{
  "n_layer": 8,
  "d_model": 320,
  "n_head": 5,
  "n_kv_head": 5,
  "head_dim": 64,
  "d_mlp": 1152,
  "vocab_size": 3395,
  "activation": "gelu",
  "norm": "layernorm",
  "norm_place": "pre",
  "norm_eps": 1e-05,
  "positions": "learned",
  "qk_norm": false,
  "attn_scale": 0.125,
  "bias": "none",
  "tie_embeddings": true,
  "parallel_block": false,
  "init": "trunc",
  "init_std_qkv": 0.0239,
  "init_std_o": 0.00599,
  "init_std_up": 0.0239,
  "init_std_down": 0.00599,
  "optimizer": "soap_variant",
  "lr": 0.00473,
  "lr_mult_o": 0.97,
  "beta1": 0.95,
  "beta2": 0.95,
  "lr_head": 0.00696,
  "warmup_steps": 200,
  "schedule": "wsd",
  "decay_fraction": 1.0,
  "decay_shape": "linear",
  "final_lr_fraction": 0.05,
  "batch_tokens": 262144,
  "seq_len": 256,
  "doc_mask": true,
  "train_tokens": 749500000,
  "steps": 2860,
  "dataset": "wikipedia_en"
}
Each number is 200 + 40 x the weight over its row's rms, rounded and kept within 0 to 999. Layers, rows and columns count from 0. The size before them is the row's rms in percent of the matrix's.

# layer 2 attention value, 320x320, rms 0.108, rows 113-127, columns 240-319
121,194,261,235,157,219,175,133,224,152,230,245,208,274,224,142,244,294,223,152,214,219,194,159,222,246,293,207,160,206,213,132,183,188,191,166,184,257,199,177,195,187,275,187,208,186,189,237,180,147,144,227,215,248,213,207,234,210,266,200,146,202,206,91,115,207,254,215,197,213,258,155,136,199,231,217,205,206,158,161,193
121,83,191,207,184,153,206,167,192,157,267,183,266,222,253,224,197,223,203,259,305,218,173,148,132,180,260,191,190,153,166,255,144,155,241,223,190,201,198,152,163,167,182,194,237,175,104,198,89,199,181,122,228,193,210,152,152,186,229,179,212,191,269,254,241,190,210,197,190,181,163,178,146,252,120,196,219,233,208,140,183
119,182,214,177,184,239,209,208,243,132,266,217,206,246,194,234,244,211,217,180,226,233,246,166,143,230,224,167,208,203,206,180,205,139,191,148,230,210,266,279,222,235,190,212,237,170,170,173,216,159,181,182,295,183,211,196,85,199,139,153,223,213,179,196,133,129,235,151,179,214,204,219,198,174,150,156,168,171,237,148,204
121,196,189,200,148,199,260,256,186,208,171,144,144,229,112,212,280,199,216,211,197,235,142,214,189,173,208,202,187,242,174,138,192,209,234,135,130,185,165,223,211,178,260,188,175,177,236,197,246,200,176,264,209,154,114,194,213,284,220,189,214,224,226,293,258,159,215,268,199,218,223,227,154,176,160,183,126,169,204,216,218
117,233,118,211,244,207,173,293,186,106,286,226,165,236,255,218,219,133,248,162,279,243,201,192,153,188,161,247,176,164,238,152,198,226,242,232,148,160,197,184,205,126,183,159,190,223,170,199,168,185,181,140,161,191,242,203,243,288,181,157,190,189,175,123,189,159,236,200,177,192,187,169,237,243,168,180,229,205,189,269,212
123,185,223,272,191,143,261,166,202,242,231,187,236,290,221,208,151,137,161,235,176,191,195,220,167,243,217,187,174,199,191,220,161,236,209,156,231,193,187,162,214,81,241,249,274,224,231,194,235,165,212,161,212,204,123,281,214,226,282,247,207,124,234,204,245,169,183,218,186,162,189,210,256,225,193,176,229,220,264,164,259
115,238,175,227,191,248,192,147,172,143,155,227,168,187,195,216,273,227,189,209,185,182,224,143,237,255,185,177,212,144,222,199,214,228,223,213,133,223,193,154,175,293,278,134,150,195,167,158,265,218,190,147,228,199,203,176,168,209,183,178,270,143,207,231,257,234,220,188,239,172,209,292,171,170,193,210,224,152,117,184,112
112,213,203,123,249,142,262,248,160,212,195,308,207,133,245,212,218,240,114,202,242,246,219,230,207,142,143,98,186,261,194,160,226,189,156,304,155,230,217,204,229,209,195,173,222,150,274,264,159,209,212,225,174,273,221,216,223,152,256,247,258,163,189,176,199,163,172,221,219,195,171,160,163,214,244,190,230,188,260,198,179
122,186,177,178,180,198,214,159,196,203,205,66,207,202,194,260,166,178,90,187,182,223,154,194,193,245,234,153,186,204,235,195,216,211,188,241,199,187,137,146,214,194,205,166,228,224,188,184,155,165,157,172,197,222,211,238,141,163,174,101,214,198,255,173,226,189,167,190,224,185,212,257,104,213,279,193,227,186,200,184,220
118,218,225,142,218,201,186,158,179,195,193,170,203,226,187,228,166,202,216,218,194,267,253,328,296,199,246,136,287,220,216,228,231,182,217,162,159,202,190,191,145,169,179,212,179,195,227,232,180,217,167,165,238,172,209,203,183,276,246,217,180,164,184,249,223,227,236,139,226,102,204,164,264,182,194,207,206,153,148,191,139
112,147,120,224,190,199,239,212,203,149,243,265,153,272,176,159,274,209,186,190,161,170,174,193,134,163,183,233,168,170,119,189,208,249,202,159,221,206,204,144,178,265,214,150,214,166,217,109,231,214,170,181,221,116,169,220,108,156,235,174,191,210,222,232,187,168,239,231,223,208,109,191,232,244,219,254,195,272,146,235,249
118,182,114,137,197,213,235,166,173,220,215,170,171,197,208,207,285,207,277,238,239,159,171,207,166,216,131,228,207,180,184,134,206,202,160,246,135,209,226,232,269,252,197,224,183,165,241,241,210,142,261,165,208,158,128,199,214,196,282,175,117,148,231,195,160,180,166,240,223,239,252,166,161,267,231,235,256,193,209,185,204
120,243,213,155,153,241,211,214,222,186,194,198,156,186,263,222,192,184,218,247,214,216,158,297,181,193,209,203,248,222,242,247,161,187,143,224,187,160,251,247,204,190,135,231,201,150,198,203,186,207,233,172,279,216,118,164,237,143,241,196,120,189,142,180,165,188,246,200,134,242,188,176,290,189,181,206,220,258,204,164,163
122,155,172,170,281,136,158,176,197,218,219,295,189,249,207,222,245,192,218,149,224,169,217,230,218,182,281,201,173,214,227,223,167,249,217,205,241,252,241,246,163,152,161,100,208,168,232,229,222,244,132,226,163,205,169,167,150,191,239,233,271,123,151,185,240,267,177,247,224,216,223,121,195,159,189,166,175,234,144,189,224
111,296,201,261,272,198,275,173,190,190,179,182,256,290,199,180,140,198,200,114,173,146,164,177,212,171,169,200,182,164,185,121,173,160,198,154,195,197,247,224,154,207,223,160,195,202,183,128,214,174,191,149,195,213,304,225,247,172,221,292,154,265,184,134,226,189,136,244,158,221,95,221,238,163,167,140,221,137,253,103,125
# layer 2 attention output (transposed), 320x320, rms 0.094, rows 113-127, columns 240-319
104,170,194,149,234,187,187,202,133,282,172,238,175,142,271,264,224,209,196,207,184,221,172,185,182,155,163,198,212,250,187,247,231,136,214,243,194,211,174,274,179,216,136,196,283,184,257,139,256,218,236,176,230,265,237,187,315,240,190,204,242,161,148,315,218,214,215,198,157,119,210,235,174,299,161,224,212,221,267,222,173
107,218,169,140,230,287,153,252,232,220,248,239,238,197,225,172,204,154,172,200,193,187,234,283,207,209,192,202,200,207,136,184,237,224,200,176,174,173,190,229,251,230,188,152,135,234,147,211,217,191,261,235,202,218,199,182,244,201,247,220,182,213,155,176,166,217,182,145,184,216,163,162,274,90,197,184,258,138,228,272,200
103,253,136,235,143,266,143,225,160,245,159,149,218,211,214,171,172,176,201,199,153,109,225,231,170,208,159,191,189,200,196,214,195,251,293,121,155,305,202,211,189,198,149,225,137,263,137,132,188,177,248,200,180,286,220,210,259,227,188,243,234,146,178,220,253,208,164,179,257,192,212,184,233,208,132,239,245,254,244,198,163
107,267,207,229,229,199,151,235,241,210,212,209,191,154,282,192,191,179,174,175,218,225,198,235,169,174,184,212,274,201,245,216,192,142,192,235,219,244,206,202,198,216,167,181,275,198,169,179,171,260,227,169,172,239,213,257,162,81,217,206,233,193,207,121,210,169,216,223,189,135,191,233,240,266,204,178,211,186,195,124,89
108,244,236,178,267,212,248,168,271,152,155,163,245,192,204,301,180,216,101,258,254,223,204,187,185,235,191,166,271,127,123,250,173,170,157,181,255,201,204,240,174,214,210,239,222,278,168,145,235,205,201,158,175,207,186,207,174,147,222,172,290,237,218,180,208,253,178,229,197,176,205,171,230,175,224,188,248,200,218,221,258
106,262,179,153,221,204,147,213,189,176,174,230,126,177,166,150,237,256,166,194,172,266,218,213,210,128,253,225,167,213,152,201,240,227,145,188,178,178,224,191,228,235,181,189,164,225,157,227,164,163,216,223,251,225,231,258,159,126,123,178,144,233,152,220,182,205,244,177,173,206,146,224,137,166,224,224,148,263,223,211,157
100,216,128,122,234,138,198,239,238,175,231,202,233,224,156,220,187,220,245,193,251,234,183,195,156,138,218,215,194,267,164,227,166,207,166,248,271,189,236,194,240,115,153,133,224,152,219,241,168,240,226,173,207,168,176,185,248,215,215,209,135,221,165,211,185,217,176,276,81,204,229,118,217,211,297,217,145,279,168,161,253
097,159,141,215,193,249,196,209,223,195,180,187,206,279,138,235,240,155,219,193,250,179,193,203,236,249,224,295,206,177,162,273,204,189,193,228,208,182,189,116,219,119,274,164,189,194,191,232,229,193,271,228,214,144,192,158,192,244,214,157,212,205,228,147,194,239,207,208,170,242,181,150,202,107,166,167,196,210,117,146,174
102,227,248,244,183,185,142,203,127,181,210,230,218,176,204,221,156,185,178,246,191,213,188,191,212,175,208,139,214,168,230,198,196,210,234,143,120,199,265,194,241,179,171,219,135,181,160,232,170,205,201,200,203,282,189,162,227,282,135,256,169,190,114,188,167,205,238,205,168,253,136,138,202,169,162,228,145,203,188,275,249
103,209,240,205,186,150,180,133,256,194,200,242,214,147,185,163,182,261,165,162,157,159,221,165,182,254,187,238,144,177,174,224,179,183,188,182,138,211,176,145,240,192,212,205,181,213,225,246,204,187,205,222,179,148,180,207,222,184,181,223,219,269,225,179,135,265,158,219,154,306,231,147,186,260,240,245,150,191,236,250,185
099,275,226,171,188,200,200,174,188,250,201,187,257,196,205,218,273,172,183,210,221,260,244,254,250,187,218,129,152,248,214,180,178,171,191,195,225,148,287,257,232,195,209,174,246,216,153,220,225,126,248,216,236,288,156,178,186,161,210,196,233,237,238,173,141,246,142,200,290,250,261,198,137,182,207,127,188,161,215,180,134
103,123,252,162,241,183,167,180,232,166,210,263,171,169,183,180,184,197,195,205,185,243,238,149,238,193,194,177,199,152,252,260,220,230,168,262,100,166,263,221,134,152,176,203,182,250,183,159,171,206,202,232,164,185,182,176,139,192,188,223,212,255,185,191,241,164,205,178,200,229,200,258,199,195,151,180,100,168,228,113,175
106,161,225,194,245,193,170,231,231,247,258,208,225,150,175,152,237,199,191,142,151,167,198,214,229,231,165,149,137,210,183,186,200,213,292,193,237,193,180,204,177,150,201,96,199,260,216,171,213,116,276,237,149,180,141,199,239,171,186,215,237,166,207,165,196,193,144,256,301,163,148,264,186,200,260,202,201,172,166,235,216
107,256,275,189,227,217,246,206,224,167,211,243,145,185,130,163,189,157,220,169,224,210,202,197,172,190,180,264,195,244,130,225,240,217,224,187,93,172,160,194,142,253,177,207,219,259,216,217,283,214,221,148,152,213,184,192,226,218,171,212,189,238,248,228,162,177,160,192,194,203,257,251,226,224,271,282,209,139,248,253,249
100,185,155,242,120,215,169,195,246,253,170,186,197,174,198,236,259,255,172,235,258,199,214,213,166,157,217,247,197,266,206,202,219,245,231,248,196,194,169,202,206,243,179,244,210,182,251,197,200,206,195,155,138,126,186,198,79,218,182,159,244,161,194,225,170,203,201,223,261,246,263,128,137,149,166,229,200,237,173,252,199
# layer 2 attention query, 320x320, rms 0.119, rows 128-133, columns 240-319
098,92,196,216,259,172,223,235,256,208,259,168,186,206,264,288,198,254,162,219,230,221,223,191,154,221,196,191,184,226,224,290,193,192,178,168,268,247,228,200,151,239,188,200,208,186,124,207,119,280,231,251,134,245,183,169,188,264,245,206,169,237,216,196,158,169,277,193,209,97,181,215,221,279,128,195,204,186,207,217,206
095,169,218,221,160,245,230,190,128,190,262,146,229,244,243,192,141,229,140,168,218,212,223,237,180,217,202,203,231,245,194,139,157,185,197,204,212,255,226,178,198,170,177,143,250,127,196,238,164,111,174,216,215,154,173,274,161,235,117,183,159,161,220,207,190,193,179,189,226,215,212,113,228,162,259,230,226,196,198,260,242
102,202,201,153,186,181,249,199,253,229,244,271,141,175,236,153,192,169,159,236,211,207,185,204,208,148,190,251,224,207,156,217,268,227,177,283,226,165,269,175,173,173,250,153,144,181,142,165,220,133,181,178,177,182,206,80,213,211,230,183,178,184,128,228,196,196,205,177,220,130,188,202,180,172,127,223,192,261,193,152,228
095,177,156,257,159,238,157,186,159,201,154,185,243,207,161,184,268,242,212,192,217,221,175,227,265,141,219,193,208,254,225,217,240,222,251,187,175,159,111,176,223,129,160,288,195,183,202,258,187,143,303,209,214,144,193,239,235,217,210,241,259,222,275,258,135,239,134,175,176,226,240,158,255,130,248,198,174,237,131,165,136
096,266,229,183,219,193,171,236,227,208,222,214,130,222,245,175,182,243,220,208,235,120,269,126,232,230,219,283,194,205,242,176,153,168,200,176,173,181,139,189,169,245,195,192,180,172,198,195,188,219,234,152,245,213,283,153,230,159,166,169,245,136,205,193,191,252,205,207,140,241,233,201,220,169,218,181,143,231,233,222,240
100,227,210,173,206,210,243,241,188,212,190,75,146,262,181,170,285,196,180,156,148,192,250,138,243,208,244,214,153,228,262,196,198,170,241,132,219,171,190,250,205,227,189,180,199,268,183,197,180,216,165,244,209,174,213,239,215,137,229,268,209,218,273,149,249,227,250,172,219,178,204,161,257,207,201,207,190,175,190,202,214
# layer 2 attention key, 320x320, rms 0.114, rows 128-132, columns 240-319
101,238,163,180,208,195,206,191,154,191,187,205,131,140,150,242,186,228,183,211,212,196,183,242,209,235,168,185,209,170,185,194,178,255,203,159,95,206,181,186,181,219,233,154,236,197,272,177,207,241,204,210,283,153,211,210,216,213,240,225,203,128,187,220,250,229,128,225,176,249,183,219,240,130,237,238,239,186,252,172,207
097,205,184,174,142,174,201,193,211,179,185,233,209,232,199,204,192,252,210,215,183,301,165,228,175,199,188,273,230,231,234,205,329,226,207,232,181,199,152,220,248,192,122,199,220,220,183,150,196,221,272,211,140,309,240,230,212,230,199,233,232,187,217,180,229,229,230,283,183,161,246,227,178,151,203,182,214,197,134,162,247
101,231,151,211,193,196,242,228,190,175,209,184,257,122,144,206,159,195,170,234,164,226,278,177,225,209,152,213,154,154,264,242,186,235,137,198,168,200,131,236,190,246,169,240,230,174,271,226,225,200,221,221,235,247,240,236,194,189,174,231,127,210,192,162,227,212,135,179,210,203,235,231,229,240,155,197,197,195,226,212,254
100,233,214,219,232,209,234,171,250,191,202,215,154,164,248,238,208,244,164,147,256,215,229,215,216,181,129,201,200,209,200,141,177,153,208,228,214,218,221,73,223,192,258,168,209,250,163,157,221,186,202,123,194,210,228,244,200,233,187,228,202,165,138,171,268,180,189,188,158,182,228,193,182,226,143,247,241,137,304,264,281
096,114,133,280,171,136,216,179,154,174,209,155,131,177,143,218,206,175,166,211,205,225,110,162,165,183,166,187,174,185,173,108,180,170,191,179,216,177,155,166,166,233,134,290,166,207,282,238,228,207,247,211,209,126,169,277,167,175,248,182,175,214,170,212,173,199,140,236,179,150,235,177,228,224,251,186,257,112,210,206,193